Weights of a small GPT-style language model, trained from scratch on English Wikipedia: LayerNorm before each block.
Each number is 500 + 50 x the weight over its row's rms, rounded and kept within 0 to 999. Layers, rows and columns count from 0. Numbers have three digits each. The size before them is the row's rms in percent of the matrix's.

# layer 6 MLP down (transposed), 960x160, rms 0.175, rows 874-914, columns 0-79
088:496539496462435536437478561521496510474517473509394494389527516487624496434384580503449463460490502449533513519531483511508589524506457564512488514506402489450532414495494515513547531576504530506427532499510494638454457446507435580504497408
098:469590520539524586380472485547458434437488503471521422498522546519448549506415608584419517463547588406549497577534480538591507502491514541480490478520469440494448516498582501553429464562556544552423438477516474401413524517523466425513447541
098:441561569434546594505468471447489486585502518584511594474374482563502530471498583496488545541539517539526480492638540489500504551444491518503514464587540514479411525480488439492476528403500488574521528403580538458508479428498458538495505483
088:540484479412588369496514472452486527548474484514478490595554551452498501510567401499511547507367532533474526518459519428516557432486509565471601458468478552458557533422527521506417551577505579516542441571469515470534478479566599533474566474
119:394542503525499546540547455509488463605493446517544514479622532455572462486486494492472487390499526397415491437525532597476525511505425528491493527445476449531463439438439472422464524541458496498485426462560427440491489502515548522340534443
123:437506469508517383503543422496572397406520445549587540594439532612467593499556497532517440513503443500505437500477536500460453544467558486467513548608451572600471452490522468541483486516517510519563439535464476537523534536465454477569495443
104:496496583487414581435500552497453554410551470470435526463472564488473501531596553543442486457448459531507545521460513601540492514534477557546470456528504627487437505470497470553455531483531530599478447470538534505481518578461442565571533548
098:503661433517495475481474479589518507509488604558529534513537543496562399567469533481461464496565521514552495584481464485485427535501515494498433497581535481497532552536551564479509512462515409452494518495570472526526518455571507552565491469
095:539490562469417501411498588523504535421465474473559489519545461503512498578454461538549515601415491440487438575479469529489463461500484488614560425502536582440460448523527525457506486534551599497485455474521483427488528495603566594546500514
085:666463522474400527487536389511471486506523562492532543406499443524466576562485540473501511490427488485504534539498412517506494475431503494487463589493489514512606439530491414443570476459539470498453483430517538477529579536479479582477516518
114:588541461512545517491517534580524473538517621562614538418502526537443515497534496534469510445421506507518455570529493677547464549550590578551481505543524502506442545535483455462453499447512495442474546487519584559463527412523672471474446493
093:500567533515521522467518464519446504490636489571518434545595528456500530522468498564475476517450502491475609536546529556506635418468451396527391477516585498519559526528511424465590449542419472495446481502497489508582557477456490482491533513
089:521536587528603610541490488517403437446506510537413563516551501404547421470467431509538553580464578444453532632549519452512391511409490509569543453443457529470438467516556532533448492462469485380480454378529454460472560524534554576426453424
094:543610482487502472594497438535549511546458544453494496519510441513506456545510413439543479492393503485533414493505538496520494475549449622465476571549535469400541469400497587540533458571546523592456445451589537468549433483569513549412562496
084:517525532440540617543491514575597440493531508560473526404473524529431449490588426541530450396502528498401468414474472451560571519422479501539508443486457540525441533522402445559561447478473414564471514522524572587430493516450532503516428423
107:410475582503468565557572460528597486543584526557537593538433459484491490455470436406456536488544509532515384550572485468506505510537463514506418470479500484567471524401570507404544558546544475547438594500449491560525546555554483409480495523
113:519587535525580414483494527494481536482475554526508507472549558565584522436535434518472424484469474380520494465588474465565484417492537490469436463544556504506486442490519524486483566520571520603456439456610500509485516485494497563450490401
131:558505490562528516518500450490477503522544416492520475461572437494581462540497607575457531633530488486459529467490399483459500543540536508444591528402475446547462538461476531497506514596518409574545480493447545496500548526559469628492358500
090:511468490538421518522555477558497519615594494518416463452499474469454496508442536403430508486435411492435458522545537604533472513508586476455550465645528419612427489588446495513502476530568437452463466544568598420520518494537517470486452509
095:416439428482536366451474592466488591510409458493532526516564522461474455574467550486444455498434521521481509509479553529464501442552457503528465557524530515493536526592490473501470571517496581588488469421459458500527501513513455549469486397
105:465493464456484580485418476434489454501529498396574439507423446491532474378408469470541512558520574433417457484550466530477628500497496459587540565543462529470493462456492436532566461428481504545436525473525425456403414528518634403529446536
103:448462533554566502516489548446471404434542465470473426424529516616546426526375557504526571605456455499395483478524525456572466578476465495454506467514461473561447502489498548483523491552460462542476483505513651614561523420525549465576486511
097:501464474525499637479473459552539521463611465534554454398515442467500528480410504524447509553543501444495617568493469547510484438549538479467504536491505419526436512549561502429476541558457566544473545501472559447513473428575483464527555444
109:465449476464445539549578516519571435445527459560455506441550505483564469493511470541534440552442494555527454503486481525511464500475630403375549399548523474463499520519432484527480539488501502495524509495499433509465525420626497443548438517
114:579522537531528559522511366583435492550480520606479577469479563543453578474445453579491544510492570534491456467490565520470509523412502542482568542430517478509500503456466513507558405526437473467391476431482422495515548588472559490421520536
118:482499544594507560568524459527396496560506437515487549560579520539388561539473473549501452553430537465465465460499484392553473509536482471454497429531485495509573478594586419601515480492429632462618540480573448585463417442487419491620479486
093:459481473529570405505454464526581511483514407549583555540480477389439433434478425525573582431493375517533375504586519463434550439487607527560434501581519560517496538506474414521506512405507547558520565469467450482443550463523494542476473480
103:421506506442488631556514508581453535467489533440563564392460591499526517487514530425502526460520513523476453535452540596655452480436487558485469497511564429482521558562485507520504455510444502567497395537455520490509556409535542480572411379
095:538509546443494535531522514565524464555591463431462556446451539516501564494509514494600453473505483519609503582501454526458481579534514505536548561598479549548547517496419547497488471495569479452532674517495480468449456440441522427559502497
113:510568532508566485470496478501479413516496509475528529440468561450445520457494514524486441528502390622499492447524445539487521458544452523513527576504381494369585549541538558449456502472599431516512514503589581526504524517437544473503396487
102:618474540489549517493469573451516468586460571527451547533513587560490458560439364540494502522520494452507586444544527473444526544515511530449470563511514554565489529525517432470429418497539444494487526544552472587439551539515487514553593472
100:532528535568449430536503532485406460434519515508499552620477447530510486433463476508581493560533488461557516584476475497425517440443563501500435569502549585580500535447510445500564558456543534555527389489462497591465526504511518526492482477
099:441455503495463636460540595469517518447505530416500535519498490394509466492527468561550523483573477496571483517470435442457498452515550484413590472508491505591523477568563454479507603445562500504431503438556563457582521476576558497368528492
095:561605492489456623562435431498495518434446414455497525543556529481487520421405514490528547524474476484434464535515484498575501500435465550458522467530549547497510501431547496502478492517543373530462517478487436432500398451450505520458538478
082:480414500477459497407484493471607494530632483480465498471534522496491575511510491485482534396450507498585557494526543454487503589506444465530508524463423472453530501544539474486520533419572366487584513496484558529429530496499546527508469507
093:583480489481535470491499496552469450556610497464497632478489475479461473565564523409512549509568538531511504515537432416505498537469473471462562493509522559488479517484481516467475425555523452502576567432476566482447486508507470471495436511
121:538553519546583614467497455473459503572483476461578521522469491521439480508505459453535538473546519486496414574527456459452547548472482448470453468531538469530418595544391425422508424529503422589614473438458454540479562435489428447512447550
096:446452522575539472592508584526505438556514558501500558348477546452509472532468481524398538579543530445449545459466498511645486483526515433446512455528441377476439545443580559536494539437541514582459545460631467479449523577525510482498448429
092:490415509512488552441455516451603451484568499504439538499484418497549531508407527407500624493478472534463536420438509519543591440513455437561546507506491472533545550506454588559554512478481446538427498555489491417572585477572506494536435361
102:481530447496559487463545544398482502572512491416521453512426653529499439407475468478409427492535515492553479512471488487471481478464500555504478475576455516553581448523527483581408483518551452558463500579575441576499494479499579458456423422
101:546518639515632435497559519517455496510547555452512567515432495506364529437528494465532455492525517481551487545473476623481543507460541460517458518558437548486572517536511526535433542587525495614424481503498504454398558513434520447474603566
# layer 6 MLP up, 960x160, rms 0.204, rows 875-914, columns 0-79
104:451477513528493479539548505407521508547431435591507427518491470536505553535478471513484519516486498480503505653530505494377420570426532465485506451533502571491496573444548503515457491590533464526527506430534538438529420471493499483489445479
098:520564440435450481501436564493617517464463537417459504575434477603493550486486418517504550549456462587558527418457564510519560562464490459511539454503498463472424536483510568633520433516499481444481516472465539502424471581378481548469506481
100:495524529579454546570512547450494424460539464435526484411478469548438603470520459488510520434530472532475525516504430531491532543479563557461514577483592410524596397512558502450483416513513453478459463498549511555391535411417532441586543487
101:446512433445466463520484528472539571420464488511492550451489543525523505489420511487446511653588449509541500542448525491461458490460555504546466493532504423490472552460529458473447498527508597442511562503485554512572480452532436488541416572
107:477493504416553548466486474514533433411564495487598516404553464395486590553536527486502528482543357509464512532542587584551501455533556539493542570551499384506478462514556538560531474439517466491514545567467498535541440453607412601433446599
106:519553487503461513446511503560454491490480564557441477594509392492573444553494469425535527520586500539477480461407485594477506550442510539484479527552542459422468478479406483495485487523582504458544562543444512546485428494602618526478517520
097:528457499445511541488493469488484534480465557561523463573443540507629514518571555522485531522550421539556542436504529528494472540458392381467424521482483573438494518467590491498483523398531530476382383455478457478502513495479529459519507488
097:508451471594549574630435441577411540502472523481444573467481417496583512501454426455458512536539457476563467429429515491487483511533572530491505486527494441465490487481558534492505599428448568490533593543488546487493445436440484585501478567
093:532389532500499542519622499456474558429572466504539472469453499467494451452551494443458527529506496531485473499438431470517612565508452566457420533507555511447508542434489491436554402540442474529474573562416521485552414468444526463487514454
106:556439468471528412507453544475579418525446576556554591488581476440446519499456531493534529481557530431473541433481501513562459461549463460471465531607565553499403543436452524451442598494480534497491431397545494507514496439577529565475475524
099:484550516562470441531514485519495462412487489431479482432456494457560449527464505445553414530597508516545531524418527590552498470579550509528495499512467530500499508357487638532563549445484533519430444540489505355550548513484600504535586511
097:488368447403428485410504533416487541546445537517443363515547516516499567400552527543499511481574545514452417442508517455541452442485509511478559501567483447473564551510459543472522594522536492504585479479466437584555501419480515507553558390
101:505577499516418486559492535507426596527464596530444399496533445512609516495475489470504515485478547606477490472508511553525534478393506477543505431489586505471566456521612444502491460473482584566524433599493440487427463423441512598569541452
089:491486444511510448450453507441458524535455549527593501587613485518477520529439528399434447577446411427538539533488490507540483486478487461505491512494477556515467404512609612535528596506535496461464476513510516537516440508549399554425475541
103:492522462407491446530466409499531515535469435474491537403514594586574532541531553483548476453467472498482561518439470464549476425562543525556467508538574474527455485495558529551540530453514499490440481552452504517491518558428501549542392394
119:476490517529535455519456531559525482442501448565523466583475483547418497582443387459519494499478511472563601494505514557432478441436531497445476443516496606427412514499529423570550396503575396463505547564437449467429455483531435462428424487
115:591494505514513512477439439451604449510413484539500535497486481522481550517557479473469546535453422519516550420556529560472585463559488534488423531514534511512496584563519479560539573513550428527463519466532566499520523472604453502500457515
088:484530490517579566483499479414535368543490618460552493553534525539497553563553541466514586473546474492406473480528424447493535359531526478515514476516502502436485615540414498539528427464512403448511506448537459463459455591488593460432469415
107:465519545488470472489582502552561540537478531454475503533439485405422514473509585476449552531418550413505454471531458521539501537510576531518618477435530563487498623551539543509521531572535566465458551511526501548493514448518419466363527513
109:529547559438449439493497436463527530458431463442489426502389436491466422540461529525558519498447508468555514464420529551539480519521509552416451536623476516541505463463452487547495526473490414505487481577541442537501468456436592537565485537
102:462530501458479506472504521412479444523465469607485475464584512604464561550451473446534544446544459498548424409497501462548503491551468486619568495487581468515487549518475494461402500533467561572454481480573509451517608456483520489503459584
103:559486487472595418512500544455457478498492440519548430517547560500584526528551508471486483518364482566542425537439517478464466437541532434495519366474455554582489367475540523511486508459495512469466458523518522538532413474471467554498560501
107:450475468529393468483534453498518557547429458531589507466459633483517374520503544497477518447465594554466473497570536553452447490532548515523556447511536543478453577478523501480509511552515450500544594585490432492526436552504433503539407466
113:407546465523438552562516522468489509510498531499444465467480450468493452556467515519533469460586632607416528527549509474521420519421410495542541495516450526536457551571502474541508589497434558473565566530568506523533435344489537494549514397
119:560518489548484495504520470377517477409442500454466540503503576588495584444511465522456591585510458488473450529516536553461504389517485496465515506505467505538487466380473519582468511558576468535509512507550526543374521580540447494534496447
084:441555511467480526469481494441530496448534551503450492461544478509511565514454535459537556482479456597406540449457528443467531566567564509549485530556391478443527478513555614486554499460516546496443485599448567421421397479501461474494413462
099:594548495567437481562475550409539559514551469506428480437518429512492503523488530469489616541538510420425523422530442527565427530514502546446518556478437478547453535467487512506445489538477498415498576478524509466441513368441493518481479481
095:516500478489436585518562479417616528509505490551555478547536553468536420570478473516471459503488465549390436457526440530548566445524407505453534459481577460499493570531520549538501507558491492429501492432542475417372453509588496479449485491
107:457427517454458498509440546544427483437412497529506442481498518465489513554510511432511442448466514499517491497442511615554561423446583447416431497486568569454475563553494492480502625571549499443481531481490476565361408470538438460507580494
100:589530532391494446489579559503565563461528457517470485494586435463569501548513605481551452577403478436427512459545517523471480548475451482553464503556469477453455464521526557461456554427605430451402562524616485452544534461507507517436493491
110:386482485444460532567500471493454402434506489438554496525558481476505552388558463495579529471570414448493572549386501470512523524539506551490497461461502596521466545516465461577483427539551486473558412487469578528456488484531488521512512602
090:442539465539521522484500506514528520435441453509554557506598513503552482464544550434462497500489549454454475442444497548447484395535503484502496457521432445531502532355469510416398438577358530460473452539447484523474485477515443540517498429
092:486581595539481602511555535503430387517490529425530499448479474566499476491544500558534543552490565557539546500523501504496493430498526453573491505565500444586440529488456520504516571492506524464512462545469462540404570541445437509520470530
099:570609542532512519539442466498527494535488442484568510459487426523463412474384566482568514480491478422463571493458497456480454403415465589531469406509625501487618451446520458549535484509419530537560489504483505465569484516519460463491484488
085:461452463510513431543605563499512549528404505551597459508486515473530594468425389481441436449505514495457550454497567574569612495593486457353561484447497569493503521477522528569536512458433492487471566545469542466494469494540484493519488549
111:421539500570449494546522448507452525405423513521472444467468471574505511523500559479583518380484582534433470462487551425650492468546464486543544502464608502459490555544535447480542489529457472460520458419578553487471515541466537487488452454
103:512515482423436422459581492501520451489421616527448399496574484488494644474498654549512550483481553483479502490449461480501535486493536519503545600466428505499518438477492405474402518528536523482554483485542508573532438494483450590567451461
097:461630445488460557461525507474490591514450438466538437454361504485428527578494467508452473502512531496564567514539422461528552443458530511505534546434511550498402552513531511538510438604539506521509583503441453478463517458495523522545500472
100:528536513471464468552550457508405508460474528542544506555559524509559539603450488505539450493562517422466483491451570519528468432522408513460620515500481367491458513541519588571464525473482555459401448449486511551574511548482518370420575577
103:531557525498493531510590505554545488569488527461533440544531487576497498546486575559493536463470588452401563477502428471474520475523573513535607464560545563500517585531569490460396484462559485468482467517552491429483467449655535431489427533